Weights of a small transformer language model.
Size: 12 layers, 4 heads of 64 (1 for keys and values), MLP 1024 SiLU, vocabulary 11932, 11.3M parameters.
Training: a variant of Muon for these matrices, 214M tokens.
Each number is 128 + 32 x the weight over its row's rms, rounded and kept within 0 to 255. Layers, rows and columns count from 0. The size above them is the row's rms in percent of the matrix's.

# layer 6 MLP up, 1024x256, rms 0.137, rows 537-563, columns 0-127
size [ 97  96  96 101 105 103  96  95  95 100  96  99  95  95 106 103  94  95 101  94  96 104  97  95 108  99 106]
[[126 135 112 135 126 159 228 144 157 105 132 102 108 181  94 130 153 118 167 131 164 148 121 114 109 152 123 164 175 160 146  65 134  93 110  85 143 156 149 104 163 133 124  83  89  94 153 179  95  69 109 123 120 123  92 119 123 100 130 117 106  45 150 158 121  90 107 118 140 100 120 100 175 149  66 177 119 165  89  92 125  91  78 144 121 119 105 138 162 113  81 113 146  90 111 135 130 163 183 139 101  62 124 101 177 115  93 128 164 161 102 130 133 169 185  55 176 128 118  74 115  97 144 141 112  53 137  84]
 [101  98  92 146 134  73 109 102  94 133 157  97 129 167 172 163  87 157 137 159 167 159 132 182 145 139 116  96 145 132 159  70 136 137 152 150 114 102 132 150 150 141 130  81 137 132 112 153 111 106 113 123 145 132 155 110 156 107 151 105 126 128 146 105 102 114 144  77 104 132 133  94  65 153 183 124 109  86 145 134 179 142 146 143  82 142 115 120 146  58 155 137 143  81 139 156 170 156 114 138 160 110 111 138 112 126 168 205 136 132 110 119  93 108  69 159 139  98  98  64 129 132  78  81 137 116 191 149]
 [129 130  81 135 148  82 149 128  74  57 174  61  90  67 108 177  63  90 101 136 123 136 120  94 159 145 112  91 143 132 101 149 131 166  89  97 154 123 165  87 115 116 106 123 141 125 124 117 152  99 131 118 171 179 111 211 144  94  76 161 118 132  97 181 125 176 147 173 113 144 178 101 216 141  52 142 106 174 147 150 165 156 152 140  83 168 102 118  66 152  97 144 150  96 110 125 123  90 168 112 166 109 184 129  90 175 114 130 169 196 164 120 117  93 139 140 135 111  97 145 116 141 181 138  52 133 156 110]
 [ 96  78 116  97 167 173 130  92 119 153 133 121 126 144  73 148 112  83 146 127  61 160 107 151 173  71 145  97 149 143 149 183  95  36 120 134 118 108 108 154 136 110 123 136 118 131 147 147 169 106  98 129 150 201  61 186  88 101  96 109 174 145 149 122 112 182  78 153 139 144 140 113 109 100 124 193 118 108 163  80 120 150 153 138 129 110 115  87 123 117 150 146  85 158 124 133 125  68 138  92  68 124 113 137 137 123 119 135 112 133 152 138 103 202 106 101  67 129  87 110 101 174 153 126 176 132 115 127]
 [102 163 155 137 162 154  97 115 181 129  95 106  85 150 110  96 213 108 140  97 128 103 138 157  95 122 126  73 154  96  77  71 143 117 120 185 156 129 154 189 156 106 106 181 145 142 187 162 137 117 139 158 149 155 113 163 169 140 133 122 130 129 184 121  86 185 173 132 149 149 103 124  93 131 153 128  93 101 113  79 123 163 122 114 168 222 140 194 129 136 169 123 157 108 151  87 104 141 144 167 108 122  64 159 106  85  56 166 104 162 113 160 108 154  95 141  87 103  86  60 113 164 119 145  49 109 157 117]
 [130 159 120 128 161  72 118 150 143  52 120 111 148 101 130 141 119 141 164  85 133  88 155 126 210 138 150  91 151 105 140 153  93 117 117  98 103 110 149 190 126 153 124  32 115 107 137  94 126 166  77 176 135 150 125 164 148 154 104 126 112  45 139 110 135 141  98 126 134  97 172  91 171 109 126  96 116  99 128  95 143 111  86 166 142 150 103 144 117 177 122 120 141 138 144 155 137 134  72 144  80 171 188 238 139 101 118 132 103 114 106 180 120 119  93  82 134  79  90 159 106 105 123 109 149 220 100 103]
 [100 120  46  95 165 110 120 184 182 108  99 156 143 104 147 109  55 133 150  88 134 123 159 112 198 166 136 165 142 137 156 139 149  87 129 117 191 157 136  73 129 142 122 149 150 189 131  94 172 137 138 123 135 128 201 133 140 182 177 165 114 133 143  86 132 129  49 103 105 112 106 127 135 143 144 185 105 109 108 116 155 146 140  91 170 107 161 108  72 103 115  71 103 130 169 104 118 191 157 150 163 145 123  70 110 143 115  81 111 159 184 151 124 135 131 145 192 127  86  68 134 106 130 151 134 111  95  92]
 [129 167 159 160 161  63 101 127  90  87 119 155  85 100 111 124 142 148 131 122 119 158 118  94 155 189 182 167 148 111 105 161 155 130 135 131 123 111 147 181 163 162 132 143 102 140 122 122 141 133 130 124  97 135  96 119 163 120 155 107 135 102 147 118 165 113 200 137 100 174 147 124 119 187  86 101 121 109  82  82 138  84 101 176 130 103 158 178 142  79 154 130 119 120 120 179  98 100  81  92 162  91 150 158 148 173 150  72 119 155 182 149 145 102 164 120 139 125 117 112 108 166 142 126 124 101  66 115]
 [197 110 114 152 179 103 151 119 112  83 112 109 193 155 202 113  82 106  92 168 170 126 101 127  89 128 140 100 130 152  53 138 127 177 143 166  82 132 114 175 129 121 140 127 130 145  99  65 112 151 166 111 152 127 148 103  70 111 121 189 126  24 143 156 103 108 105 144 165 140 156 132  82  70 138 118 108 107 105 105 122 175 101 138  78 160 171 149 140 150 132 143  92 125 118 142 137 144 129 138 109 119  88 110 113 195 146 195 148 136 132 172 124 121 150 183  94 119 125 115 116 138 137 156 154 144  44  77]
 [151 132 124 121 118 153 143 105 127 115 111 148  55 150 134 107  84 132 147  68  92 115 177 167 120 121 106 113 145 167  99 175 150  99 103 196 130  97 115 173 109 107 154 128  87 133  94 162 109 186 147 193 155  78  75  69 178 123 132 137 139 105 154 134  75 137 124  85 118 129 150 107  50 113 195 108 128 121 163 109 168  75 165  98  99 152 136 178 119 132 149 190 138  67  81  97 102 125 138 171 129 129 144 123 136  69  88 158 130 159 130 138 168 111  81 117  71  88 137 136  97  99 138 149 132 118 105  94]
 [ 57  97  95 108  94 134 124 111 112  58 121 143 147 119 114 123 125 133  92 141 167 138 146 140 107 106 147  60 115 116 167 148 145 157 120 129  85 117  87 182 134 129  82 122 140 143 122  65  81 135 138 107 131 135 116 163 203 141 109  45 146 193 141  79  78 134 116  80  69 113 118 157 121 145 138 157 158 112 152 147 152 146  86 111 142  62  70 164 127  82 159  71 160 127  93  93 128 152 128 128 160 151 149 153 170 184 137  92 135  28 128  71 133 159  94 223 105 105 117 122 101 140 144 154  90 101 130 117]
 [100 160 136 117 125  90 133 208 154  92  82 123 177 143 126 173  65 116 118 102 110  93  92  88  70 151 143 120 152 149  74 181 165  55 115  69  88 131 161 150 196  97 157 187 164 105 174 145 193  96 107  83 103 138 116 166 144 153 105 137 130 157 115 118 115 113 156 121 119  98 141 140 138 131 154 154 164 125  91 158 153 156 155  67 105 113 140 125 126 181 126 152  97 123 106 118 182 165 134 145 135 169 152  90 107 129 137  67 128 125 134 171 130 161 136 113 132 170 205 105  86 115 108  80 119 130 170 135]
 [162 158 129  81 150  96  88 116  75 165 147 103 167  90  76 106 141 130 122 128 180 125 157  96 116 138 147 127 134 108 153 151 153 140 111 136 135 131 193 113 139 199 151  84  91  81 110 116  98 126 155  93 139 161 159 114 110  70 179 140 137 125 158 147 135 161 100 153 143  53 147 122 121 158 140 154 112 192 156 124 124 122 139 115  90  79 172 142 129 140 124 116 122  96  50  90  79 127 137 108 179 107 136  99 184  99 131 127 152 123 124 116 149 162  70 109 100  97  91 141 154 159 130 128 112  90 112 200]
 [141 182 122 108 150 161 168 146 141  72 134 109 122 122 161 156 108 128 114  50 160 139 166 187 182 137 133 132 129  99 105 128 159 125 131  99 200 137  80 108 141 128 115 135  99 111 164 144 105 107 180 125 141  93  99  94  84 123 204 145 129  77 130  93 114  96  95 148 128 140 134 182 154 132 140 140 140 162 107 132 169 146 112 126  92 117 165  89 172  77 177 108 121 107 146  64  65 109 103 242 171 141 136 150 184 118 135 123 130 152 144 216  92 111  96 135 109 158  79 171 139 161 107 114 147 148 158  83]
 [ 79 114 114  79 169 143  91 111 136 108 148 118 154 122 107 158  69  97 133 100  57 102 126 123 128 135  77 108 134  77  74 118 127 142  94  72 148  75 106 194 159 132  91 167 103 114  94 129 129 114 100 150  97  77 148 152  66 164 121 122 114 110 157 166 150 187 153 133 159 155  76 142 104 152 127 103 203 132 168  92 150 123 142 155 155 148 152 108 119 138 100 206 123 111  47 200 165 173 125  89 155 133 110 121 108 180  73 182 165  98 155 194 202 108 133 140 123 101 127 113  98 150  91 113 110 107 144 148]
 [120 132 187 123 202 114 169  74 129  88 131 187  94  90 117 194  77  65 179 114 124 136 165 101 102  61 138 117 112 136  85 116 107 136  71 119 119 132  60  79 156 117 152 101 105 153  40 100  93 101 130 127 148 155 118 133 108  96 140 137 166  83 131 147  83 110 111 103  75 170 138 137 154 125 132 143 114 148 148  89 123 123 125 114 118 102 119 125 142 161 164 133 132 136 159 126 162 129  95 103 177  94 140  97 169 115 161 130  99  95 148 163 121 163 144 108  24 126  51 141 117 120 114 140 123 142 115  61]
 [114 121 117 107  77 101 171 105 137 135 134 101 200  72 151 160 126 128  91 139 135  51  69 150 131 112 110 128 123 163 140 176 180 114 174 130 103  63 174 122 113 178 130 136  96 113 136 155 112 109 168 131 115 113 149 131 160  83 168 123 137 127 117 186 120  88 105  85 122  69 109 128 122 113 121 103 116 113 150  84 116 132 129 155  61 157 177 141 170  88 118 100  96 132 105  96 175 109 117 135 155 126 104 141  79 142 191 106 128 151 155 152 154 147 156 133 139  83 101 178 182 108 150 159  85 147 184 125]
 [ 92 114 106 118 177  86  68  69  83 118 165 107 159 130 158 105 127 130 158 179 133 129 110 147 178 139 103 195 106 182  41  82 123 154 135 134 126  51 102 127 151 147 119 163 124 101 112 178 126 123 123 110 118 128 111 106 140 135 212  93 145 146 129 138 187 104 162 144  91 101 112 133 117 114 133 162 120 136 154 114 188 146 141 117 142 103  98 112 155 121 104 132  51 157 137  86 136 128 166 121 112 133 115 114  88 197 105 153 101 129 106 127 134 169 111 166 106 143  81 128 109  98 156 118 143 111 117 131]
 [160 174 142 110 113 106  87 139 138 128 140 127 114 122 138 121  81 152 182 102 166 152 133 155 133 133 147 157 134  69  92 136 174 122 148 146 149 141 140  91 120  80 110 145 168 112 100 144 139 133 100 164 116 139 106 133 100 147 139 125 118 170  77 116  47 113 101 202 132  71 143 176  60 111  65 103 141  88 114 134  40  92 133 132  60 129 102  99 112  82 151  87 112 143 103 164 135  90 106 110 148  99  92 135 118 159  81 155 155 165  65 180 121 136 137 115 147 126  92 142 101 172  64 183 134 197 133 102]
 [143 141  48  98 157 137 131  94 149 129 164 109 137 157 138 124 149 149 128 146 140 154 165 134 149 142 137  99 133 109 108 162 140 114 125  99 165 106 133 163 132 173  91 120 148 152 130 135 164  52 111 111  83 174 139 109  40  63  80 129 183 126 116  90  70  77 119 179  90 166 116  99 103  99  97 102 103  96 115 139 101 118 125  99 153 121 129 190 182 128 137 108 139 120 121 111 163 108 141 150 111 130 120 112 151 152 155 106 136 128 149  85 137 113 157 118 117 113 152  16 149  91  73 108 152  81 115 125]
 [154 191  94  75 142 107  78 150 119 126 106 100 113  96 148 125 148 100 127 123 125  58 179 135 159 138 105 123 161 118 150 102 119 140  35 137 155 104 158 135 105 192 148 148 124 108 120 161  78 151 159 189  87 123 126 116 179 133 121  58  65 121 140 138 108 147  77  69 147 177 149 134 138 123 170 202 145 156 115 145 123  67 155  88 121 128 126 143 144 147 109  84 100 152 110 109 130 164 149 141 152 103 159 152 114 137 121 166 120 110 149 103 108 112  88 152 152 105 144 114 122 109 129 174  82 169  56 110]
 [134 100 106  92 122 110 152 111  80 168  94 147 173 143 114 136 122  89 195  92 143  68 127 163  58 137 126 155  90 152 111 141 175 105 153 188  86 121 173 113 111 112 131  79 155 151 134  93 162 114 125 176 131 134 103 112 148  98 180  90 155  53 125 167  86 145 162 115 134 129 176 157 106 137 106 134 178 102 134 103 127  78 134 129  76 101 202 144 145 128 166 145 103 177 113  85 149 128 123  82 141 125 170 143 136 134 130 116 117 129 150 180  77 156  59 147  62 144 179 132 150  57 134  95 109 123 164 101]
 [151 125 106  89 187 148 149 177 116 164 126 120  71 150  43 154 153 117 149 130 146 157 111 107 128 159 201  90 145 125 112 135 143 148 138 190  77 108  36 189 104 121 112 181 146 118 114 155 121 132 137 129 131 125 167 170 137 190 124 147 165  82 150  97 159 113 180 139 128 165 162  79  91 132  71 102 149 149 136 155  92  48  92 147 123 119 163 127  90 142 193 152 120 160  85  80 131  69 119 184 185 122 121 136 137 100  88 106 151 127 151 151 162  85 162 119 170 159 154 143 136 141  88 149 140 147 146 131]
 [167 157 213 127 153 153 109 127 148 128 185 145  48 169 114 162 153 127  91  81 123 131 123 137 105 180 157 163  98  90 143 101  98 154 155  99 126  83 154 146 150  99 106 104 103 112  60 182 137 109 133 137 106 170 119 107 104 123 142 126 149 183  84 171 182 126 107  90 126 180 165 162 175 115  93 161  88 197 151 111  79 109 110 102 141  98 121  91  85 108  89 130 117 102 151  93 143 173 120 155 134 167 166 110 152 147 121  80 153 127  88 102 158 108 130 158 157 139 101  66 100  70 145 142 131 115  90 154]
 [153 149 130 188  85 137  96 109 138 155 132 151 107  77  66 138 136 124 146 114  97 175  14  88 134  87  71 141  97 156 100 151  73  87  72 163 172 131 151  92 184 160 128 114 119 131 149  97 209  90 113 153 155 145 120 162 156 132 122 105 151 157 139 146 161 115  73  96  84 165 110 175 110 129 134 154 104 117 131 137 124 127 133 123 102 112 166 102 121 112 133 126 151 199 145  98  95  81 104 101 132 166 113 192 170 151 171 166 255 163 115 220 120 139 199 131  99 123 120 110 155 149 147 136 120 138 159 114]
 [144 206 108 126 184 139 125 130 101  90  97 142 156 145  93 176  94 215  96 121 127  94 108 171 180 135 102 161  61 133 114  53 135 148 134 151 133 135 141 130 110 120 148 136 124 160 167 183 151 158 115 116  59  80 133 106 123 134 140 124 157  91 136 118 164 153 158 144 102 134  84 128 124 149 143 146 149 147 159 131 109  88 129 143 108 193 146 107  86 146 129  71 124  87  50 169 178  88 135 213 212 136 142 129 110 130 126 140  44 141 134 140 124 153 146  74 219 129 134 129 168 185  83 108 198  91 123 112]
 [165  94 118 113 153 113 102 118 159  72  96 136 110 155 126 144 135 154 122  27 145 128  99  74  97 168  87 161 153 167 127 178 157 128 120 180 113 109 132 137 111 156 132  73 204 120 119 180 185 165 138 156 105 127 137 121 118 161  69 157 125  90 121 131 155  78 155 127 139 124  89 142 144 154 182  98 131 128 142 116 111 206 130  57 172 105 116  95 175  86  59  94 161 139 129 143 144 116 135 128 182  91 161 107 171  93 183  87 115  69 137 139 129 170 190  96  40  81 130 198 100 137 182 112 186 124 128 109]]
# layer 6 MLP down (transposed), 1024x256, rms 0.0519, rows 537-563, columns 0-127
size [ 96 104  93 108 107 100 102  98  99  97  93 106  95  95  99 104  98  97  97 104  93  96 100  99 110  96 108]
[[147 138 146 130 123  78 149 144 127 124 147 124 111 102 126 132  40 119 116 105 130 125 141 109 137 101  88 125 172 131 144 156 122 144 173 121 133 120  94   5 134 188 175 129 125  97 179  93 147  88 132 176 134  89 182 119 170 170  80 140 144 163 123  78 127 129 158 184 126 182 142 138 138 194 148 148  79  72 160 118 113 155 122 121 115 122 118 152  59 170 106 138 186 157 105 135  72 184 110 124 118 105 177 105 135 146 135 129 101  50 165 100  95 182 137 166  97 109  99 100 149 120 150 103 107 120 138 152]
 [175 107 120  99  43  74 145 123 198 144 134 114 152 105 142 136 130 123 138 164 109 125 119 121  81 159 110 128  87 101 159 140 141  98  73 110 158  91 136 114 114 189  89 131 140 170 142 135 122 149 177 132 155 146 144  99 115 153  86 144 161 184  86 127 181  91 132 155 179  83 134 104 154 144 103 150 169 137 115 137 156  98 107 133 141  53 172  99  25 119 143 139 140 140 110 128  66 129 161 134  89 189 189 167 117 166 117 154 143  89  87 113 162 147 181 107 105 131 100 170 119  75 149 135  83  73 136  64]
 [102 180  88 199 154 141 142 149 171 127 101 150 142 115 164 136 101 152 126 113 159  99 171 114 159 164 108 101  77  58 193 114 150 114 173 136 156 155  91 128 137  84 126 165 110 157  63 112 128 120 179  71  94 143 144 103 121 159 142 134 122 139 136  93 120  91 132  79 195  84  81 125 121 153 191 160 127 141 168  83 138 114 104 139 156  39 118 111 127 111 144 161 138 133  92 147 117  67 111 118  74 117  94 111 117 119 176 102 123 129  44 145 137 132 118 107 197 140 123 146 133 119 103 145 183 143 113 174]
 [104 124 131 120 116 125 150 114 130 178 123 151 181 104 110 107  79 142  73 147 117 103  72 145 106  96 150 174 111 101 156 155 176 156 177  92 128 181 167 198 163 142 120 113 133 169 115 134  65 146 152  47 140 118 172  60 131 140 105  79 133 122 143 113  73 129  77 190 111 121 184 127 141  90 171 187  79 112 110  67 161 131 124 127 118 127 143  82 138 139 104 137 140 131 160  99 130 150 127 153 225 116 109 164 138 110 110  69 103 134 113 117 104 186 135 127 148  93 101  64  67 141 145 140 159 163 116 118]
 [143  75 114 134 114 104  59 123 105  74 195 167 145 134 103 130 173 152 163 112  89  75 121 162  89 105 133 117  78 103 112 102 165 112  72  76 126  57 157 234 124 148 103 122 107 151  93 118 138 134 142 228 184 147  73 153 130 109 126 153 140 148 169  88 121  45 212 128 121 107 115 110 119 112 144 131 135 117 120 115 128 131 120 158 107 100 123 109 121 145 129 134 156 150 161  97 179 128 175  97 136 173  70 167 105 171 144 156 105 179 178 113 168  90 118 102  75 131 122 111 114 143  95 149 107 150  78  77]
 [173 144  91 130 143 121 130 216 103 100 149 143  86  92 107  67 148  79 159 122 137  95 120 129 115 116 142 105 124  88 108 154 182 144 179 160 126 106 146 191 147 176 138  90 158 120 135 147 163 131 108 181 122 130 162 136 178 121 192 156 119 144 160 110 125 163 135 125 179  80 120 108 154  92 153 138 109 125  86 140 100  87 120 171 129 108 134 145  68 141  90 187 164 140 124 113 170  72  78 129  98 130 125 169 142  75 150 152 121 134 128 145 149 139  82 142 154 111  56 111 116 116 144 189 132 112  99 128]
 [117 138  89 135 105 113 164 157  84 148  79 127 116 130 149  96 164 171 155 117 128  84 113 181  77 104 125  93  96 139 123 127 107 100 146 143 111 131 107 156 103 102  54  99 114 124 140 128 182 121 158  88 129 102  71  85 130 210  63 151 166 202 121 121 136 151 106  99 127 156 126  91 143 164 112 152 147  98  81  56 190 117 191 124 118 168 178 146 215 102 150 113 114 123 162 143 163 162 149  98 119 120 111 132 137 174 117 153 143 171 162 137 150  93 122 139 151 175  95 135 113 168 121 102 124 162 169 155]
 [120 102 142  94  94 168 126 139  80 121 112 153 132 169 172  45 142  93 143 116 113 152 132  79 137 134  68  87 191 120 122 160 178 146 140 142  86 136 108 103 115 130 114  67 126  96 132 121  87 136 170  94 179 110 106 107 137  88 148 109 139 152 135  94 175  82 143 132 104 109 175 123 124  45 173 132 128 112 149 141 179 151 153 135 209 145 189 178 184 120 125 132 120 116  95 139 137 159 155 122 109  64 179 137 144 165  89 139 110 138 131 147 119 109 133 156 118 114 135 111 108 187 161 166 114 101 127  94]
 [162 179 131 140 121 124 141 105 120  87 153 119 115  90 137 105 124 102 101  70 146 139 107  85 194 122 112 124 139 161 157 156 158 107 137 110 134 165 109 145  87 143 146  90  93 118 157  86  69 174 153 117  56 120 200 145 170 142 119 123  88 148 167  91 124 136 148  68  79  67 107  92 140 173 127 118  90 177 152 176 133  98 131 133 127  98  93 152 136 125 155 135 133  83 111  91 126 168  65 195 104 163 108 118 138 166 144 134 125 143 102 141 125  81 160 168 110 100 148 189 136 187 206 134 123  90 182  78]
 [153 107 109 111 212  82  77 152 156 134 115 147 114 159 113 156 118 179 119 137 148 109  81  80 205 113 107 110 167  81  94 146 145 180 191 111 133 141 143 110 205 146 146  86 106  78 140  89 106 157 146 137 178 133 148 167 100  68 109 112 138 128 168  89 171 182 125  95 155 107 180 127 101  98 143 127  90 130 120  57 145 117 145 108 117 115 172 174 142 136 146  82  94 127 156 165 177 115 144 187 104 129 179 140  71 162 119 111 131 154 119 171 155 110 102 164 103 123  74 168 135 187 115 119 143 121 170 144]
 [170 132 125 157 123 119 132 143 152 161 156 155 135 128 168 153 176  97 127 131 116 164 148 167 164 157 129 152  63 194 159 108 114 152 156 126 135 194 110 104 111  99 102 145 114 160  92 141 119  97 116 201  90 135 167 114  98 136 138 144 121  95  95 130 161 140 109 128 168 108  91 125 145 113 153  91 102 115 128 144 124 132 122  88  87 157 161 102 102 133 146 161  73 118 103 201 103 126 136 156  78 103 108 136 172 129 161 152  90 164  92 167  69 156 138  64 165 101 119 126 160 140 105 205 121 191 115 157]
 [ 91 173 127 177  87 180  59 130 140 134 130 142 136  97 159 185 131 128 105 185 143 134 160 124  73 147 113  98  98 150 154 129 151 150 127 138 188 146 103 173 169 131 127 114 154  88 134 162 155  83 100 157 160 153 122 113 178 100 127 133 172 122 171 115 164 154 140 141 118 146 125  82 118 151 140  76  85  97 111 180  86 171 110 141 180 153 145 141 113 237 103 108 158 155 180 148 143 124 162 145 149 122 132  63  70 106  93 120 138 106 111  83 113 167 117 167 153 135 111 103 182 133 140  77  59  83  90 104]
 [122  85 119 215  92 152 143 133 151 136 109 117 125 161 137 148 153  83  94 119 197 122 102 103 124 134 163 110 143 142  69 100  85 147 154 134  98 180 163  70 155 145 139  72 119 144 169 120 184 132 110 133 128 103 112 169 137 114  61  95 198 112 120 148 144 127 152 125  77 138 127 148 170  91  85 127 142 120 131 134 120 140 120 180 136 109 126 201 179 160 175 133 125 186 126  84 118 156 110 142  43  84 122  96 165 138 151 105 141 181 149 114 135 114 155 151 117 125 128  75 139  95  93 156 164 160 107  91]
 [174 112 179 155  96 141 194 150  83 187 130 162  73 136 131 109 115 106  79 139 152 117 128  94 183  73 104 152  88 112 130 165  88 165 126  63 101 106 144 153 219 127  85 128 183 122 147 102 125 161 126 133 131 105 117 131  86 137  88  30  94 138 113 136  95 104 124 106  87 141 109  27 144  82 103 101 103 215  94 186 204  92 144 199  98 125 106  60 127 148 155 131 143 123  95  82 162 163 104 181 112 135 126 112 121 169 146 160 127 123 142 108 132 123  97  96 108 126 130 132  78  62 165 149  89 128 125 128]
 [147 137 111 103 158  79 200 123 112  94 133 114 143  74 140 127  98  88 133 146 125 127 107  96  93 137 146 141 102 131 153 142 150  50 102 127 173 116 132 215 102  96 149 110 120 130 150 133 211 153 152 159 122  98 140 128  94 166 153 143 105 139 154 152 144 200 132  93 109 125 187 148  81 141 119 148 178 132 150 156 192  86 103 189 145  96 142  68 161 149 108 108 164 124 129  94 156 119  88 110 141 143 132 163 151 129 103 158  92 104 203 134 169 187 116 152  95 125 125  92 126 144 162 140 144 158 166 179]
 [163 121 135  85 148 103 184 153 160 194 143 112 128 173 155 166  83  96 149 154 105  89 140 146 115  63  97 110  71 135 192 181  97 141 103 127  96 140 160 134 117 110 120  97 141  76 132 199 203  95 111 120 120 179 152 122 131 120 107 132 167 148 129 116  72 108 157 141 105 142 117  85 137 120  58  78 126 153 110 122 161 197  66  86 124 144 130  79 165 153  92  72 160 137 127 160 125 185  83 121 174 168 139 165 177  97 158 128 132 101 137 119  90 172  79  82 111 161 120  94  64 131 217 110 126 138 199 112]
 [167  76 112 190 157  70 122 177 105  90 160 183 138 154 115  79 138 159 129 112 126  88 141 145 113 147 126 127 188 101  83  85 145  76 135 118 103  64  83 126 145 171 152 116 111 104  79  99 144 125  54 122 105  73  99 144 143 135 149 114  69 143  85 126 155 130 181 142 131 182 120  96 140 102  85 176 102  93 103 110 123 115  97 141 146 150  58 134  83 161 153 158  97 161  99 156 118 229 146 161 132 100 125 118 143 170 142 111  88 130 146 113 105 138 143  93 134 143 120 101 145 124 129 166 137 113 119 182]
 [ 71 150 189 126  41 118 132 127 132 122  66 105 115 130 108 132 195 104 155 118 118 151 155 128 144 133  97 102 143  76 203  83 141 134 110 192 132 129 152  75 120  83  63  78  96 129  83 130  94  77 137 162 142 157 158 120 177 174 164 183  82  91 130 135 139 157 117 123 163 116 116  97 158 155 201 187  69 127 118 118 112 121 116 126 112 120 128 145  43 166 132 104 172  92  53 128 126 142  74 144 139 153 118 110 116 118 171  94 149 167 188  91 144 188 100 123 107 111  95 129 164 122 148 136 135 146 135 188]
 [ 97  85 139 166 133  46 134 153 139 133 132 135 177 127  95 136 186 131 133 144 131  92  94  98 162 119 133  74 109 131 100 100 134 170  86 155 117 121 140 179 157 156 192 116 157 156 133  62 138 102 141 112 147  90  97 131 118 114 138 167 179  92 147 147 134 110 153 187 121 151 153 118 147 144 108 131  81 149  78 192 110 114 119 172 180 141  63 138  96 136  99 187 113 115 111 142 150  94 152 138 134 114 112  80 122 134 170  83 154  37 142 162 104 165 144 147 160 108 179  86 149 103 150 101  98 181  67  77]
 [174 107 146 182 102 126 115 105  87 135 102 150 134 103 124 134 127 109 128 160 103 116  92 143 100 123 128 125 163 146 209 106  95 132 172 163  97 176 146   0 126 112 166 132 132  95 151 133 173 167 116 119 187  89 122 174 119 134 156 143 103 144 162 100 160 169 115  71 185  92 181 142 157 158 105 122 134 138 119 146 164 180 130 146 161 124 122 129 115 180 169  93 150 128  97 186  86 130 105 129 117 166 131 101 128 111  94 141 108 114 134 134 130 128 154 137 158 153 143 169 114 188 129  86 103 155 129 127]
 [ 88 122 120 163 149 146 147 116  80  98 156 124 115 186  76 146 104 174 136 156 136 154 131 140 101 120 180 165  70  96  67 146 176 184 186 152  88 117 152  74 148 151 101 123 172 142  88 134 172 140  74  76 180  96  97 140 118 157  86 157 107 160 134 119 123 156 163 173  90  76 189 127  95  47  95 124 128 114 103  94 147 138 105 185 152 109 108 144 119 104 158 132 108  92 136 154 134 133 136 142 131 106 134 130 157 105 102 114 106 190 104 181 205 137 165  93  25 111 167 149 173 126  84 125 169 110 119 162]
 [146  91 131 121 142 110 119 125 145  67 131 126 109 158 159 126 181 165 110 125 102 152 121  77  65 121 146 116 143 115  69 129 134 118 189 109  95 121  96 120  90 120 104 155 109 112 163 173  69 137 109 143  77 154 105 136 128 181  80 147 117 133 156 126 163 168 113 152 135 114 118  79 104  85 155 124 103 146 102 200 136 127 100 166 153 150  59 154 116  87 110 157 115 146 147 119 120 166 206 148 170 166 145 104 103 113 165  74 153 129  90 119 101 109 145 118 125 131  99 140 142 115 107  89  85 179 170 114]
 [100 132 121 102 186  97 109 144 158 121 118 168 130  63 123 125 119 163  49 116 164 107 156 148 203 139  80 121  97 128 140 105 110 148 138 130 111 112  97 184 138  86 109 105  96 146  84 144 158  91 140 138 110 116 172  89 117 145 115 105 140 121 168 118  65 136 137 104  90 123 145 139 190 180 129 160 121 131 147 102  97 104 161  90 106 129  97 104 130 173 157 156 126 120 131 157 108 147 114 134 117 123 147 155  48 141 182 177 129 175 134  76  86  84 102 143 184  48  70 161 130 133  38 137 104  82 131  82]
 [165 101 162 115 152 121 110  47  90 126 131 168 164 125 117  76  73  86  88 120 119 107 159 136 147 114  89 133 112 129 165 115 165 136 164 115 171 148 144 172 133 166 139 172  96 112 182 147  58 102 115 133 155 132 133 154 115 110 144 107 107  99 153 105 150  79 115 125 162 137 148 176  69 145 132 167 123 154 129 191  84 180 167 105 159  84 141 105  87 178  99  88 150 143 146 152 132 128 144 194 109 122 177  43 132 166 148 106 177  99 104  74 175 104  80 138 108 106 132  46 129 130 158 110 133 134 122 162]
 [181  89 177 142 157 119 152  78  82 167 130 138 135  99 161 109  90  99 154  52 153 103  97 116 113 134 120 150 158 114 183 187 122 101 117  87 120  86 156  96 210 167 124  97  81 155 147 185 114  92 149  77 184  95 125 123 172 150 109  39 112 158  77 138 121 121  58 131 115 151  95 110 175 145  70  87  98 163 126 164 151 108  87 116 135 177 169 119 105  96 162 123 150  94 115 121 107 168 129  96 126 153 102 117 137 133  95 135 128 175 101 168 128 148 122 183 138  94 117  96 144 173 152 122 174 182 101 105]
 [117 153 124 130 171 140  45 129 135  67  75 101 144 106  91 153  94 135 133 149  91 183 150 119  99 165 145 124 103 124 116 101 105 146 121 146 120 137 132 154 172  77 147 112 140 117 137  79 151 148  69  86 127 150 167 181  79 131 132  93 108  73  47 134 177 111 113 130 165  97 167 134  98 183 116 164 128 144 182 129 107 168 136 140  96 115  91 147 162 157 128 114 113 145  74 202 133 172  76  86 160 108 123 114 147  78 130 149  82  72 106  82 156 163 113 131 159 135 134 134 119 111 136  75 123 140 116  93]
 [112 116 140 152 127  85 120 167 137  78 123 110  93 200 141 140 134 187 169 114  93 154 117 106 152 143 128 120 149 129 197 151 177 138 130 135 100 102 100 179  80  81  99  89 148  83 145 134 132  72 122 154 143 127 132 183 173  88 175 151 134 115 130 158 142  80 131 131 145 129 111 137 107 177 164 157 120 120 145 105 107 188 144 121 160  26  77 112 131 137 132 156 180  97  91 151 138 109 119 141 118 146 138 128 124 164 173  74  84  55 156 154 198  87  91 153  70  87 116 154 128 203 130 121 100 131 107 136]]